Part of a small language model's weights.
Size: 15 layers, width 256, MLP 1024 tanh GELU, vocabulary 8192.
Architecture: biases, tied embeddings.
Each number is 500 + 40 x the weight over its row's rms, rounded and kept within 0 to 999. Layers, rows and columns count from 0. Numbers have three digits each. The size before them is the row's rms in percent of the matrix's.

# layer 10 MLP down, 256x1024, rms 0.0535, rows 98-206, columns 0-127
101:552477470537510503433483530516461505484413507484552465466470475492536513504485436536506504409509568510581518467519419518510505533482544577485472501501524490517469447442548434452451505528457480474464485500500461583539518514456487493453512464461574562440512483491523470491461482512514507497486481512496526551388472481473542526506438511487476435465525454516458520470537448479487446467493
098:463551494478508476494447500525511488450460462482483510500492514477490466518471494494501488409551541446467521570487453494497542465513457585527522505519512603461452464521475488481544455540468556514519480493459518552530580539488465534474508537433481540584477400518451507486486489472537540550457541504572522537555488485480441460476485459505436539515452503540493539439485576530530577435534
098:570544499518619478592489540487518499460484506573541479468564458503511505549482536505541473458443502491524533481427443450551501461578447505480538507530448446423532436495479429488494492458510430515550442484496496471469456493509486538520531460535484448536470551487461543498461612460512518457467510508563528505513533535515522425469488465514477529498474478513446517497529491527503485450514
099:531505528492549551509462494427506461503504513522569485436499515531469483504490497518472583539465504517546517522433501526493494462518437468519453495529459491508499466561501492485537507489515479509447551487514495552577430454461487497545484455579443537490470473494513492528500505526537502527556465521488554511527486516544542577494543519495554514453414551519564545508479570572489446483496
100:457434496454566522476488565547530417464513472491532462435511488527461482446537568514645521513521481497515439529449489442476525489494489500520568531523509513438480534503480439495549481493553461480501536478488504508508484537529518534467495504525560428484540579523526527484487498507492475533472491579476536559476459513471516534508518474467482374451476472487560559539573471466498445487450
102:527491420472533482495504467473488501494460543441513497474488546458468475489474492517573433419596510485579544507549463473518465501441512464565474578445492571529524449469403476489476543539475483525471484519480529515531514510549474480525547473471526475496521504493486510505494501511524476418522496452560467492476501439500447552476524531490572494525489515451456509513564533431523507440465
102:543524467481525427564463452459458498462546526505529487529521453499493537508529484487500514542362481514499512498487557544419572461460498502406469463512417435517553482479473530496535460548482472457504551521534514477540495461502490475507472497439508508512512384522469482452480521476437541469450490517522475461514543560480532492541452566491495511511536480471577469490425542575529388559506
102:516461544457446427492463499494459411529484463494454527504424471489516488513417471476426545500490543519424548470505529543574489555516472494474505466534562472476497505487436521485533493468499470552493470478485508552557434510433483498499505477487462547522548486567578511469452514518549502530498443456465463439533457518519476507529555509419549508533446562413536472536532543515600503559512
098:533529588518446471509587526497487521521459526472465473502567489524516511512502475515435528519509504453522540527471465473409451482486524474520498485541446423496468480463528487510577521551506499448447508415528442505505440497516503431554498458466555521493469567522487516502488482555445513505507541575480480520544479515476539493440547566498571579447482457487458502501449490486502484464486
094:526521456521497401512523526501548540526535494554482543479524498491519377548526513503539483483488571480455451475487497536536525464588421549492562459541539568512492552480544521527530515487468551502517545497526519510494465483479517571496562526596499519503454550472466491446501523504541473535539543502496492475545440436438459520484449448593484515454527516504520496472525518509587547496456
104:494523480471574443520490411512458467448491535421500483482538506548510525511491533508537466517531495448490592501452516546495501464481493508538524546602509535509440490522477449467529513473481444528472433565428450494496556465504468526582574428488558528510591540507465498468403456497470484505545478502598473491510463488513475508505457507442583518482546481518492511528434484532455547522480
095:496540519507430458536526511444538502521491488492583456509524530488441462527491468503462475492492524453477480507569462525465541409503486477510483592475495443574479515476502448544449491564525519480534514421504463490520442417481458439580468512503502408487497525484500475487568447568508493481468497584503494493501577467506539529458523536517484562528470482415468524515406476509460474527576
099:514475427450505453423558409511460502450530482473565517527557547535549420518509595478536525441522432444503487495514501462506528533482522456549542486445453554478560538515488530481474483546498470503457541509497502535462474557511445493491492458505402437442522549548600489441561486522509530571472444503486446522528500453455497494536566496518520521489552450524488403498486522504511510533512
099:507496460482570442495448509495576517522513496548529590575540537570517440497490528482499590527581466533543424455498558506554523436510429497569484471526440545490529501460544454431526500461467499495532523552486485478535556544517554449536506548481470466468525436458516521444497494558455488463549545476548557501523464492488473464528586488498471565511442490513546427453501488546509521529487
099:518525564501443433471465455484486524511483523506502476459492577543459488467510508517502457489503511455473509353512504463496411456433480502520512475608441460482487443495529538526541544506468438470545473575564494504518536535442399471516531491443495477506478476493415454516460489538512466498544572446510519461470405516475497454522440493430509512612510516498457546543580408470491529554385
096:525423539497470569573495494515507479528530460446469453504450499509499470555507511506474509560490544533536461416505511508520560529499497542426438459499478555532508514543446546481521446507442560444499502476531489537496487486569503537499444523473464486490532461558564502450512490550505426458387525427532507566487531597512581562572488494569536502495512562547507483525436520493531509516487
093:481487503521456529429510537480509488518512480491492440552482453492454487552495469442441464443414525441524574541585512469544463520419499447508452496454537535438504478504530484521549487564482534489526482522438573483483546467490566488522569551541507497522560474523483534491516532491475540530491447527509552497529484451472484521477452523583505546477539532589543414516575441483496499528510
097:505516454526549505538485527427511516473444464437589533414496471514452546545506491511403465539492488499445521450494506460491493557468484534453481549493535462436557468493523516532440438526471508505509512553579405485501550537512485482449458516559490534510530535496528505530461494517521531513506517565532482508467525459484613454427492533505504519524461444477452464469455501553398447549485
102:518443485525463456488407411534431485534527503481478512561385552565470510507497478470510509535480421585510549481523493500490485554566535499431454495557517460645526487526524450438444484538484495513464487534477521501491493463441508528432533509549522557496476459540544546481493462526542512477515480448497466423431474493496488514540463533456467430516553473497459509521508488500573543573497
102:511483529534448445543568541573479503540530527432475539567533460510461524480464498516388479467483537521489500492501527505480476461442504522477460453520466508522508480462428505485492485505480459533535538470564512486490422468500547440520476514502542421541531489537475460484563484538492489562496532531486483468572581542530553485495568444445567518545511498485447453568494573452510472479545
096:509526464465474443533498412424506492505544377536461524502516467474488496536486596479544476531466520562449519513515455564535539520512607456507508447537546510445512499481476488523499529518520505490504527530439510541497498567547559444531436515478526495536549524513508494475502490552544423526501424473511534531441471556545477478543540487495535494440503415488461511522561469512461450543499
099:500503475517476510515570503475556559533475514524573558511582470496509449520462442472432476495495496444459489526467526531513420570447470478521465520541535526456503545518512522477445496514494497465535490554522518547500463489483492518477495456475508515518525535461516524498443499553530506531513503482518520562449442481516514435474430490504578587514505421430429486429482480501476522543507
100:450591517510475496520506544542466445547498494565470492477450544533494542568500485517522511468587484466434447474506493473528419466487528568481459518450462399416518531464493462488360525549390504544545484505549450551501515555458460594516487451434546463498446440536527528529443533511499467458507473586477448521494502512490498511502486496512552530605446465486430484468476590461507473497498
101:552518466486547479480511522509436533513522563479527539511561484536563487483554452522507528578461460542463487536525450520528499582528521415564535568500464511363473520409494475596445486526529491491479472625469586545492517505511515492535456461524558487507443548506546478483514490501472521559472384429482497429476536478512542520493482520524483450516501501519503447548488534526523415493490
103:445498522545517486489509580417522493516496535540502466482462580542544508402533569496472561488486466502482521491456456595493482538502569454508457557468582464500524427490537585524489489514495485609530470535470539500494528441564512470488525570428471476594466574520511471499492501469508498545435463490496523505472525436525549517431544435560524473549566527523488482497536544436481542429525
102:530488502578469506504546440512503561547493613499523459512454507439465425488524492483527483525476539431467515529550536510447523546532555484515475546479561447480498469504492514562489433541506494531540509537487522532470438467445490508524453419474511501547510513436510521513529325493516422493509401537490540467492498473475476488486501491436485490506524530395504527482479450513518443469538
099:498441508517486564514500518474511533488535507465482460574471533564443595527419545503526423554465466688473501586436475519537525529522545485456529468450461496481457534474544557546449573570514558518465494485540527508525513434505437545517512528499471468494461514444520494518553560558506496513494467475484501516472570407530524579534525571473480490471513486452552507457429497514501461481486
103:462557468455513543510482504492488527518597528579461454527456486453461516498447472486510528570420442511497485461462476480498402562494461507565536533511513516495508577519507476491496528535481460486547552542486556493427404523456489484577511551546526528473479432479439521557467548529460509510505448549468526451498534416500502528494524507471509469515546460565477525530525565494463492475502
097:458427464454400506467482506483482476508461526430556478543501563462502544504543554482524517518540484451472494472491497480509530479489453485457482510486463526592500508471519484498431429462575452446520491492498543463477473505575391503477515485534532569538479531534452467462461542474485543572513405530428529497423399529512500425551515513536554558524505501477515428539531538532490461485521
103:491456543479509556521514405533453513548461538490456515514485416531551499496465538488489396554463425483521492539472485513491534460497569515484553418565495513485469527497588476514479503518446546463481527505499465473510513421564524462569551629496474516455524567516517482528499492524525548455504524472539468492498555442517522529495481385490473557540566503467438506474465528481510463444453
101:506611532470519520542465510461510466569483444456471500490494493486545470435520495441540437456496442430516460479528483442488492447506562549463480509438502410470430465559462500509437504500497494517462497581498458484480452534491492460488423549450448521564524490494547485516468531478495514481460459531407488591522460578485497513532460509478507466522501508439492480469453538509632472455553
097:512469564498498435479538502470572501432412472517552491549553507541496517475467541516590500535459492516571557448463512471488492497485538504437536503550419500488535484499529504542494486515507491546521468553514554442524511528509543456471578484487485543434453533480444553510500525527482478411484447491568514577538542402601503503521541486508531427600439544482487480525474533544533548512548
097:505461516499467538483462509552509453469575473482571509515543449500583503440526518562442472505489434553504512510509485461512502448553468477529560453502508489570499482427502452514491564498438567538468546473511468486474509478453420569461471423477569576573478536523453399537512538541512439482540523516501553509454553465493477468457507445470500546464450495526490496543544499514483445480470
112:364480459460489502510544450555426522526437519482469523456536505453553487527515487532531483453464510505518451428505498529503489416479598483445474499462413485537516512523539536497500436503511465424525564513486493504475476518474483474506500530546481474501471604568544435554515487495479521502535446473524515473496567506480542500474575555424494503491435475451533554460389522494438552487504
100:573535463537509524504471493458425529519576530589510508499480472493522476473463485401439547483471571581506565477504508539489462508482571585535505493501505454457534396467429512535502454571525509499476489454457562547471561493520529533486493420511518466478491524435499550513509525580419592480442493549494518512528486446426432447462513552542597454518502506484519500430470538564567525509485
104:477448498509451489436396511501481465450501568484511529480528524472489452529411547424542461487477462501474507506433492499534456517442545497481459521493494462550463493530580474476395559445522495529504523489541501460562505546399487559494477477506471459500428490561546449494483597467501472515557497488566504516474556556534504491497461482528484446470438528514514444424454465490497510552535
099:491495494457581497539565604490490510476504554494505445489491516492460502373526569487486466517446545579491421529516502494483495540490590512538445542523462513478391577528511567457449517365481508521526508448428446444555545576604525464479445519509555489527504531627459512439544515510485449523531481488485571528553478497541518520568512493439514510511522501532607539452510420504563532491545
096:487520486470487478532489551619526509521533549442474578439520517502407591508464498574507493443576481517537474533528484552496476516517451526563471494475489499494486490520496489531540521506529440555501438506536472514467532499528514482503518514507546554520505417452521564509466574437557530506489517543524482458434495532465487496512472495503571519505515507518465547491510504492517493543494
100:491495474428466490481534518484479506423456461514496548536511444464515488556549482488501491468542482534468471430548507516557483546526513481444451476437515437542494499499475427425480513448511584543549510479496535469542481505497536517496473517460500491472532442511521477530494469483525449479501524506570567483494524531480514505429439494482453460442572470457454503509449438478510436575587
097:508622466533505490449464551505518540539443502500485483485476567513532532525554583515449500409545455500533454502535529498499525497507485577458468482515471530574451514537530426447516496470561482469519517514474511507526523459542553508545466500455461495483466490553501553514444496591436566566479567493485531567515592473481487505484460433516512589507477539485484485499530438542529545487506
098:576485517466483524449462498556529400499460579459503495503527485525504612409468471492420465554474513437486517480515569430474482492488545509569451483454508491474478472550469545522500501495495507503451543561515538489542461471526484513471467445558516489492504502531548477458441423512489557550490492535468515519547518465452402467507472469527511468531448457539518488548523496529422566549492
099:519469391518533500458494441522444503466485504539540481496447503469540445560494485476518514515511539507427469480527434455629475579511530513480549401525492529510528540488512541556518491433454475484515529496443515616495547546512508508470496533489436446555479488546479465505441542468532552416478510536468473485554415526452544482479597514526501495511502509506529479480539456481539510527469
097:506435617451535505525515503591514550407551489493489501482445500501483482440494508489544469377470550442457487480538542491571538478524505500509498446538509482565444510501518524504524517469509590523559445460488464541546420558466469534435458541456446452535539540487453480568549528519507572521474443506520440459475486478502586521489507458528444472492568532476540496501523515507459517492544
096:516414473511456538462456481554427503499550484437509583571450473512422469474549472531496452520479511460554493567492456523508499462457572449554463505539494549496482470503433502490478509491546500532502538499533453521492521427582566509465471483557490491470435503518430487463505468486527462548527520486451469429496458472503515542526509531483460485521514459488554509444522520470500492475528
098:543529514505521497491459524613501518518503409406437557481496501555529501425479541488551441515442468514523504469478535476486512486509496458448488431488441529585450534485535470480473508502511506501512476495478574449529488568561448563464476478507492504502471422506545520495459486520475487449485438552541478527509448511481513437507518533455543528551450479483477551499459510564447524516480
097:520463457460555532512447476445557521490514546604491519415518449525543525569471501478538549497423441506566498476470422530467576513540441520486526522489465504496488505519516418481489533541546529443552505479551476466477497473571499555499524467536505549552472485457499486497460475574548499609538469486460523513492423507515504448534523499532541482543516489507485445512539472582500533541506
097:507465505503493477528553497450455507531434472474534456528480495520534503467460529485496515460607463476476529546500538468448567466536477541453502488479516487461495488571438507581485538531469524505529504469510528524524539496366443468502481531529530505548508455498488475466513460510569536447456537516500550455518539506461568425488564523484513475517449554459435534479451511532412510526514
103:449518504485420470555546515541485460530468490523539542451524498475485533499505514537459484557472512561441540522441510575522544498541534530513524453504582533491469466422504502481551455582488517492541540450579464556488482472480471474525535519448508521545573486393423565530478484507512462438431521536621544510565512489516530478481534452456451536529525526489457566496501531542497462485436
102:513448468429558562514528465509423460576514444515523555525588404483417493510492449551538544429420477558506549541483572497499571545542436449525415456569567535472495528569541458555394504486417443460584465535501578483420479461563536497474500508486551527549517587503514525515495485521478478523537531473535500530536469512541511490510523535495499534536510552450481492534519527462498551552535
097:494502414519506502444495456525427515466543567467497487564567460443462412549505584514506379485485505569602476462496487342523550427516433527488503526526481476541560522523497555474555482517466501465485535523491469455475481512480492519552476517436527523536475502494477422467472471502480503522529493506464537494401529533471523495457612556507543525467489451534520533525532520545470570441534
103:510556587513519562518522480523464459465528499513527455531496463509585484467463460526473497483529492450560480528490496474533549509549467436479563509530576491479508512454499564542578463470501565519443495522391502529496514432476527576513537452527452476508492412536519506499426557450434442488525516479497542511522481515566521542434549563481509469529521514546507514548546461466509541510492
116:419495525526392533538503522494536446527548564415498426444579457556532493460521424487450574482480529536495531460509565494473472481524482538461507479548510498501531481431463476495467498452565476524490546500475543564481534491544509506454540493497517493560475386531516501510507526542472508507509418577487468562436511499492494560470509482542453519466552596469509458492533520469497511524514
097:542519509445547543519498439450495509506480485533509506473501495537494480465449535476456528489508513597487470522531493492492470487519480511492529480482528513593543465557539576472522565456473465496521542557553489479481406521513507522459531542430437508557534535533528446494510438486574530380531504481501467489528473510508488547506513527551506526544562495526478495605470575552445536445417
106:437440480465491474500543513500468475472479443434507531538470459484477525482508471481551564526538437533464491493462484387455422524486504512533484566468463463531460455496554451511583485503502561466541550514426448426527424515585449457497436619453534556536530492568519534493503457391559420575516497527485498567482521552485549464587507609519506481508459474539527535488559492467540485522430
094:435509522532523524512529539543514456517579473511472577481470536474512558545562524467525422514468463479506521527510546504499479474549523497477423515506494528476528461478442469528545476519494477563489461476496507491500521470498517532494587554548459591488443501437559493440494537507536461469562450499545578480539437514468475504419421497507484508514512498485523511477411456471504482473497
097:466530506510480453502493460561517473509547432501484477476466588458466507610541477528548586540477541532466459519496465512521488516495560490411507544598551435506563515512492528442526508464446476547512495538499461590464512505481452472514491517548431474471461425599485544427554474445471506504461483514551517454509469491473503489569544488491520534520473557493511512478535436534512500471436
102:502527652460485471445453502434533487513550511515483441477467573478568414574478432461510461483525449504535481596508469543539517519464503468535498493496531516443493483483510506495439465424503545480533437530484436498394510497464479518506511516512480581521543573540543484430485591440535465542519541511579535531482514547526496547465503467565558498489499456499494488441584481446554467483524
108:534497389510484499544493463519566407484481520536459460542456494517470517507495556477534565507526477572494484477540458481524487475457468438513464516438505531534505442580454513506493534454534502464461498522516457458549513478504556515577497599469469551464530554349377555501492438481535539470480499453494481499502499501540452516508420482532495489467413522588498412442513545404575488478537
102:530440471447543491467520572531533492497514499510462465479530541498449472486520489558577498509524501471473504508533468515531467539495507504523425529451523522611618517525479500499493433450559489491576531498439512422565494502504476519474537445523468529471441575473525525472453450452495443472542495533546468523519555529495532473529550523589508455489498492502480498507516539508434500471531
098:459506529553529510544471547453463417521475465549477456467416476508548506517419493533498483418455506421486514462525462551535460448498495469527496500458504468473519565517517519452467493510461521459473511470500463460430481582490531522493495525548587561531470488470536497451493510485427466490545533518553514503544509513513512537455502438446532486491518549534464462471494467464539529566473
097:458539547548524518510474505535470526527578540511501496551497458516459439562516544494464373497463510544498525482485505399511455547517465479483562448495484461488519445479486510538512530539516562522479481484497567473515519571470523435485420543545514434536499451484538420552565502508504452490484455456531470502499521474463500446472609538518503499501606465485533536476483513584481469542574
099:506561455482545481490434488432436523476484481577462505520499533487502510482469425570495489489586414491425515532473471457512570505504540534502531494497555500540463521512504504581491565452498542474538469450559496485548505485493536548519483506453494521517476520476489414477403437516480501440564585480492440560496437514500474501515423473521458505483488476447574479438429436497498556515535
097:531512467527481464502478468585573586476472526486553480519447431434542521393442506505523530476452504493511503424467482561467559478547449536425458541528494517477495521431437475520514510467550519535488544527499500450525523465522444484450480483425528435512538528519444425504493511530426519545493497537432544504533478524492580473452543541557473417434516486469456479427483483517510508529438
098:470566480467530500476517538497445506465469539557474521523504483474460464469441464566457542498466475549508426566488470491437444535519500411519580525490550527504546507469482474430491512459559530570507488438549480526506508476485546562462539561522463477487496483466481509530527570509511508504538481491509426483487423522478540443472573445542490485443530535540552490485547501444531495508461
097:512487459474533524509467550525430440472479541555510540520538556590504502557505511578461378484497544532512519437554516531516471462449512519516494471548541594554482478501435472485440544490522511437530561516527455420454548395499553536541531513549481495484470507473508551490499400444418507529466450449470532468574484558513443545435466500553520481562507450522495510487599492482455496430458
092:447447554541492477523533501583442523532502553513515440502477523510557470615561490469513515485489554489489511515476475477522539502484508494552533484493441527475508497556495491475587494437522433473487593523487390544469501527517550459485525538473544511484528396494465552490468570415500551536527486499530492466486507527509493528432473484587500465419454442530525547536427486502467515495473
101:539474560459500429573489414504455483538497481508616513464560526438418479518423449450485485500532446486568513488466558464515500546508472495460467441471509529513586453569445469441542485571409510558537502553464455450468518464507546447544418535540489603487527532463513486504545540502540551556574534528454507463508528542486521547522503458468525478398511433444483489477505505535490517508493
100:454500492455546509497538496503478586499481589448518412437498536511547522501430496468537541490469525529589536446491483485478532597525453504507491470422481485475459498433490478483518533519495527446471547432561506482481530508541498476519548536448442459537549464505467565510509500465540441451502440482527594499522511476453492500467517514423595465541486452566474517565523441494459526513468
102:491517505456469508538533512492485448426568515428499486508481510531444503463491533525506390440460519460516479492481474532547453532534523502536436446531495480535464447548603483459493517502539483527516583439434562590461471494495476550496523488557531435580493498501473541504535466505503509527458571483476601476472480482474488463493470417527468491521509454516462494516551526466555446474542
100:487492480513504507485459480474503470515547502468510464475495459510559542500473485441442479522522469390458528529562481478400548461459486526564436490452518550506473522439538467467549521489483499530563459519482495511505557525583535449504579518508510577514506503526437470492456510476486434437461514456494554538528450505484501462532517527486467527551472508436488507454435517484502556490448
101:527527519491494527478529485474551481472519453508523483553496515539562505580479539511468496533462523523546551517479522459484499469528455564477473528492503517445540541554548462463452546512525494519506482506532463478507560492468499493514511541449496489473569563465481471485463467454486522512499511458522536440565494477495483519498514496519482499409509425486480517550533493604488488467545
102:499489515433437467538487499545559506556579476495519412422453513475482450555506472500511517503540494485459496531431472502539476497495477486439606543487476516544516473503445540497505451536481513521538516438506426457518497488444465480546465504483458461532515505578596486501478561552496506548452475519497519483496536552508526443507367512556481464515421478501477492443461520490530512530483
101:535600490464431443511593568466451552454507513498494491473506522457556513515581505531498519445483432477490487471519523481496433519494485481557498500487505464506468493491457465392530561584482518497456502519496505524481577526527454497482533440532501534483481417472448501569534518474523493531545429530496476488506402495541516438508500520506498526461477469523507445564498491488510531519469
096:446506407473555408498514501559561488487489500498497477476547535496540542436525415522498487529465521420457482520607486468448429491448460493561436573508497580500483581533505503505556513495398458495569616514499508432421517524504515469518486508541486486534507488490539457575478468546476490487566539468539438504487542509552474406488450478463494554468510521550567568510531524498483451534455
110:500492509526488464456570504457501647514541536480472465455468505502478514502532413522539545532454521438535542492465495570438502499481497469467439503453536522511461485541454477488487527521514542492440464474551515428504545504476583487470453462510539500500379540448553505475586571516533510500545439539497546440473447515515494503475411544517475460517547513487467544530475513511465511492492
099:533529503499525512494483450532482456478480516502490517518567475457572485473422530458515549536506524537552521488538561501469494514511554476572547535422480520519544546545561469541490504477536524483494545588491528495499517460426431488536489558468471452522548495414461505391524494519544507460400548477546555528562518463535507487521519526494559458542496567506522516506505456540471477423503
100:642542533523470499491448540532526573555449595463424490477493520492452490545541533503478459491532523481510520473489496612459443485414504461534490493475474481530490542514484489542469527531530555469507462515561568452521455476492476478496483515478461567460497519553488515515569477510578499484546548471602491433499495519521502520531475565563484511412505493531497563465487416461459529518565
100:584518529449542549521507478465449456490517455532494512514455453493561446574495517574482475526487509551491565603532541548490505514393487406478470433436506557464486460521502482472503456527453530509467490464522468483466511488485425489502489499504468496486460508428517524532474456452468488471486524532479489520536531504559474458461555577446535539534512464515454519526500563583445532445540
101:557436572374518527465494558475505565437496540439511489512491455482542552510522512457524482475503530458452529550525533501504591393530443453550488500526540514483445453524501553531588499478475470553541546499433460499519489453520555540507447401504526527522521551438467470557475485458440538524467410523485470539448505587548509493545566491487500489567532497502482431528540526464497465469499
098:472465545475503488516465452487511437483482512515542521523548496506527510493510481536569473540505463568503513450517487488481579445453510545451547447525524459534508499515481461475508492497503511482535502522489492558553528494490488445513529584535469539532543523440460513427470524478514452543532566480532543554566473465506489532419451482501523464429471517500521547553471441522486475550504
097:534525456558552476485529467466487565477472437455463554505536444511466457510514497518471571515504488620531494421432454539498511481509513492454554522452509485514540493554526498543564447471476442530488464503466547483486477522570505525478538493519491532497513528495486560491538508537549453482459457471506537520448478561503522507549511523577449465519493481569532521466553471556541530500527
099:517528537499410416496468475503468454526487489526461557469574494562485479553536502466483608520509492429477518462510475531469517522537546483492480480500472506485496456544520483493505482529523553450530444506576472456515526474488519467503496499529555526482583474488486523506496481461444511512538430536496552521488431484533445499476479470465519502521534508485552515584520457535517550540474
100:582498422448488508531516446512462500480492526449518527490504473497504481388461491506460542514476440461446521467481536450490530508538504456471458492410494533534521532482400515533472488450423459457489530567508491497515524477583536532494476477499525472429466588508480527467554461469441400517392550491567550402506510561486500498558514505501538433464459522474483505499492528515481495518380
103:505470499508469519457507537499465507616538466541507477495545542484491516471520494528505546527581501490567460576523577455549498505486450518485597538406456498427525475570460488465553489474580515566462467543504472537536546578485595519450534558495548566486486506488502535489585470482448495559528495500481547519534527518499543431524538520546472500479486577512406527547453505467468422488482
100:423516469505429445501559466541513521486554520561568453514526497457494519469535485475463544519476493527540517439494448507547478575513500446412439577457479500417515462428482471596463498555475496488452482433537517408444461426438497511493510535496473412486475471511500483579473504510523504447476530495422496431520483511486508467487445419455493505581492506527520542503474513513474475473434
099:383560539537453469532497500447499504607493488434505491460498492440557498487553444472400470471569560589466513554497508535439526501523510477515530481525501476493493515534503535490546488542533449589571438481487437378457474571505496498527495407482465409526527415505495536541484476521555549485365477500520489453488474535508467495520446481447498468565473578545477537499494515546499442481575
098:533485521531531534556427518456460485443495533416491539473495534496571467459508541487487549499483555457466513517373466506589515574477481530514570488492494496501511488472545502545544519451492471508538502562444510443534602507491505541511508478431564504399430478504451497507522465478573484529504523483556553519544430563536450498573471511502492453396540468438503504497594523499508515541527
094:496508491468440477482437554558509471490513477432498503477526533450547477493550519501515584497513477406456501405517482546447516451527502506507475521520504545410469429547489429412470496509533517464497534477459471530513514494466532576538542503542472518515486566493516531433492449475496496559470491505533568490442477526443404509517482539509500532513482545500473549488471533536523518554461
101:451479538591466460562534506435560518483500488472545407534505511517521498547605509511506511542555489554439552526469492494455511542551513493518472536537542484616515540483488533411437528514482488511549507481496484480481427539535486521478481488488498492521534501508421446536536495497535537500480500519474495494499462422501419515520519500479478491455502484425473537569541519466535467510519
101:485475539430499503574532442458475550515480481521580457552500425487467531543546533487470490547430480365477583490547503520445509570501519514415496487457488505384469491500504531501522457437490499514521456448497517560442492491464451564499476469486528497502506533489472496487546529516473490530446483581480526497498477517493492534472533551468450553510453552499494513457469525495428501473582
097:478520475463516473556434514421487517559482415481523498530572499510472528503505535458467451560459438487518503547479489482442458564420444432484495510442460480496475473528445533500490407439542470552464509485463533502493449546538504553526490490499427508502526460542535485510474454525503525516527485528475539463448495505491500560451582487531562502434552516570473471503434518536455462560541
101:539546541499472504563516499517422491450478495523486545495568504434486473516548534468504472504504517492456473511493456479512522419480516521466502443463525508521475578498486501495520471437450540489487489464455469399471525478517557489473465526552571481494450539448518452449462453513468529481473419512438503490496457543499524514536574418472477496576524484542527568463577499509489477459469
099:446478608491500515493461536504493602436483474486506543528489503490482558506515449520556468467524456482529480467496525449496498511469459449588484467512534516533510567498450421544521443436572418489491475511506504495479465524470483504458494473522467538491519471532444530504527499474483492565589497473484511505502561507499498499554477513596515493425521430522544516481448432522462455455511
103:471457442500522535569547499495596498566564417470462474479578506521502464487474488452544505495562481516503486519462499525551474467527524464542471510453513461472521448430528580541510563450539565568551492510484498523514535516457447451493547460454457481520532513486479443511532569501509442467549519545453478536558534511543456472521481437566487438545537550505532540513524616539543502520495
092:481627524544508522492493467419510543536504500463462499501554482449499510522525538459509453502478540516493510549458440561500477520486515486578546456561486440474549487535543558520488568468473494540535393501514488448537493499523500482415476476532479515449499478514545516536508511506557494478437525482454441440455446500516524536551442525547480442434469514409478536452488482472550523517476
097:472458473532485498521484459510516493504466509543493473460495498551564497502472518556506537507464521494555510487475543488429480445510534483453517494478510471582462530467583533512526466606530489493500449496557496548461505512472469409454450441508557488451460448464406456529536576465446457490530556506409503445543498451561501550558537516497511495476579457568548528538519523470439558470461
098:537487507489409495506482539456425519509500472500548534505508601535531471521537516498488506516498464549474481513487520460494532523490468515449546507472486570490525490515558503518542512525489526478471438504496500488442541549518466494522545533580481529473527472476559505449507525538407457548442575536598491481500548461404490434553466468518536523494417458503548493502490471447495544519517
097:554484593527460485460574534523504536522409480540527523437512562580428503507544501538485591490474552544568508561462511484532466565512563529476511527462574459563421502424518448519475525523457436503492536426473479565500474492536535505558434463394565615475437498570560559563484515498555451501529521487516426462503491495423508463486590549486538541442467521472508515521500455467447475547511
098:484523521494483511477542528504412531496474451502526544544561537553452517445466510537505482533453532481443531495533572503452513474476529476482507524465507473591505505472515465456462551537560460515492506545468538455504507497522482440512512568597491488506570511531434510458414473521505504527523519532477544466549501419491453572508581481523526488466534356448449576488515518466523487497432
101:496489570464472508481548482478510491527500458497486527528432557435480474521574466532548442451615546509522471486507538522523547480457502479518498490492520509541516451483510575538447411526527536533354501555451571552512484499543485485434522452480466530439522587561517486463507527499525448506543454462507471468499507490515451529528535523491490507555386535505469456461421405444488448530469
091:470536556525544480505507531498535491491555519480525474500520478492552482506453459409588485519567529595449567486530493550469492505459535416508584538463509521474500487541482475554478445440495479554457500552442565543469487566519421426521470511466561480497542485420475509551469439513442445515522521596527431467463528520535478468485538529476484456482482466485498488435534546471537449477550
099:485566544541456482514550530487515541484514471507494473504525482500519513473504495455648458447468522447510413465511440475489544530446440471523498508411495472489458515529527540510475543505520496573483510468563481477469515471383516465547480440479475541479487472493515493484481506489465490514482522495565567475501458501444542467523461517586445486493565537514511504511423559538460499465483
095:462525517476474524531531467457524503521481497545513491526482573471559475554546509576488522534487493534456516490489522522539525573481450475436463548466487475488528491475457521483537558538556473447467471542469504540455574471544510484481454483473464500465489462515477509500527546468454529553474542524473519461445548501489474434472492552554477511543471445510428510517514417538462499569478
098:556483461476472587504450510530452501518469538503474508586489485517499529510465450485522508497536470462610512490607501437467472500540468496465511480497431470528519508527474524530486490474515479482445477426509546618497526519550505494453454476551568522519503498511444511541407469525352530563509470508469545528524509525486497547505577454505429524484534544485457460421481494515452462484537
104:548502418507536452555490440538505484537487484578490490464526458592537524382544486522441451563464519483420437543465547517486617528472478461477544609394529508413509480476511552459503469420519514533510502531520450546454466537486474497527513468482472490478474488504494581444507490564541519492471533532536505447525566485503546480506497480476490518552426557526522541497534514488427544475505
094:482522425544511545516482507440519489556540471505406485494500475523481470547470457482537488539477506416509559430558569467509574430530481526484481515500496490528534514531508535434580512589418519430506528482450504510570516426502481542488513458480476441477458479450490556525490413505500492586470508509455490526547460552488500493481504548523439458496508495475489571535529457544498512559453
101:505487571449499529494528484448516549523495550512527523457497455513506579516489525534546480444455420459594497552589484508407474482484517526502556518535588495571430520496474460527558483436545532445441448522484515456524522500554520518538517484490420465486504510544554500492434472429461528465474532456496485489498509527523518461606571593467509525499498481510543455501496495400579527468482
096:444398574538474484509479524574506514457469459544450553443446478497419535569557493493554570474541493484504477475517476566534443461524515496512509504518499568495530481536436440497516478450529465530494438509417449520497420489509531575462593481543547497366500438499484591539521473465537481519518492566563526517543464508461462462439519521511508526466447492551525461505532489511479486526483
101:536528545552547488462511483526521504507508510522438520555482480453502572530408569473422535503557485516520416516554510483509422433487531461550463519495496534522455465541540494519496452489515469491510516515476493544477498536520526474463510596547538513499505437470575524504562519486479501524564525429516509592416513454526463501504467470538451512512476460525453479463508477424566483477576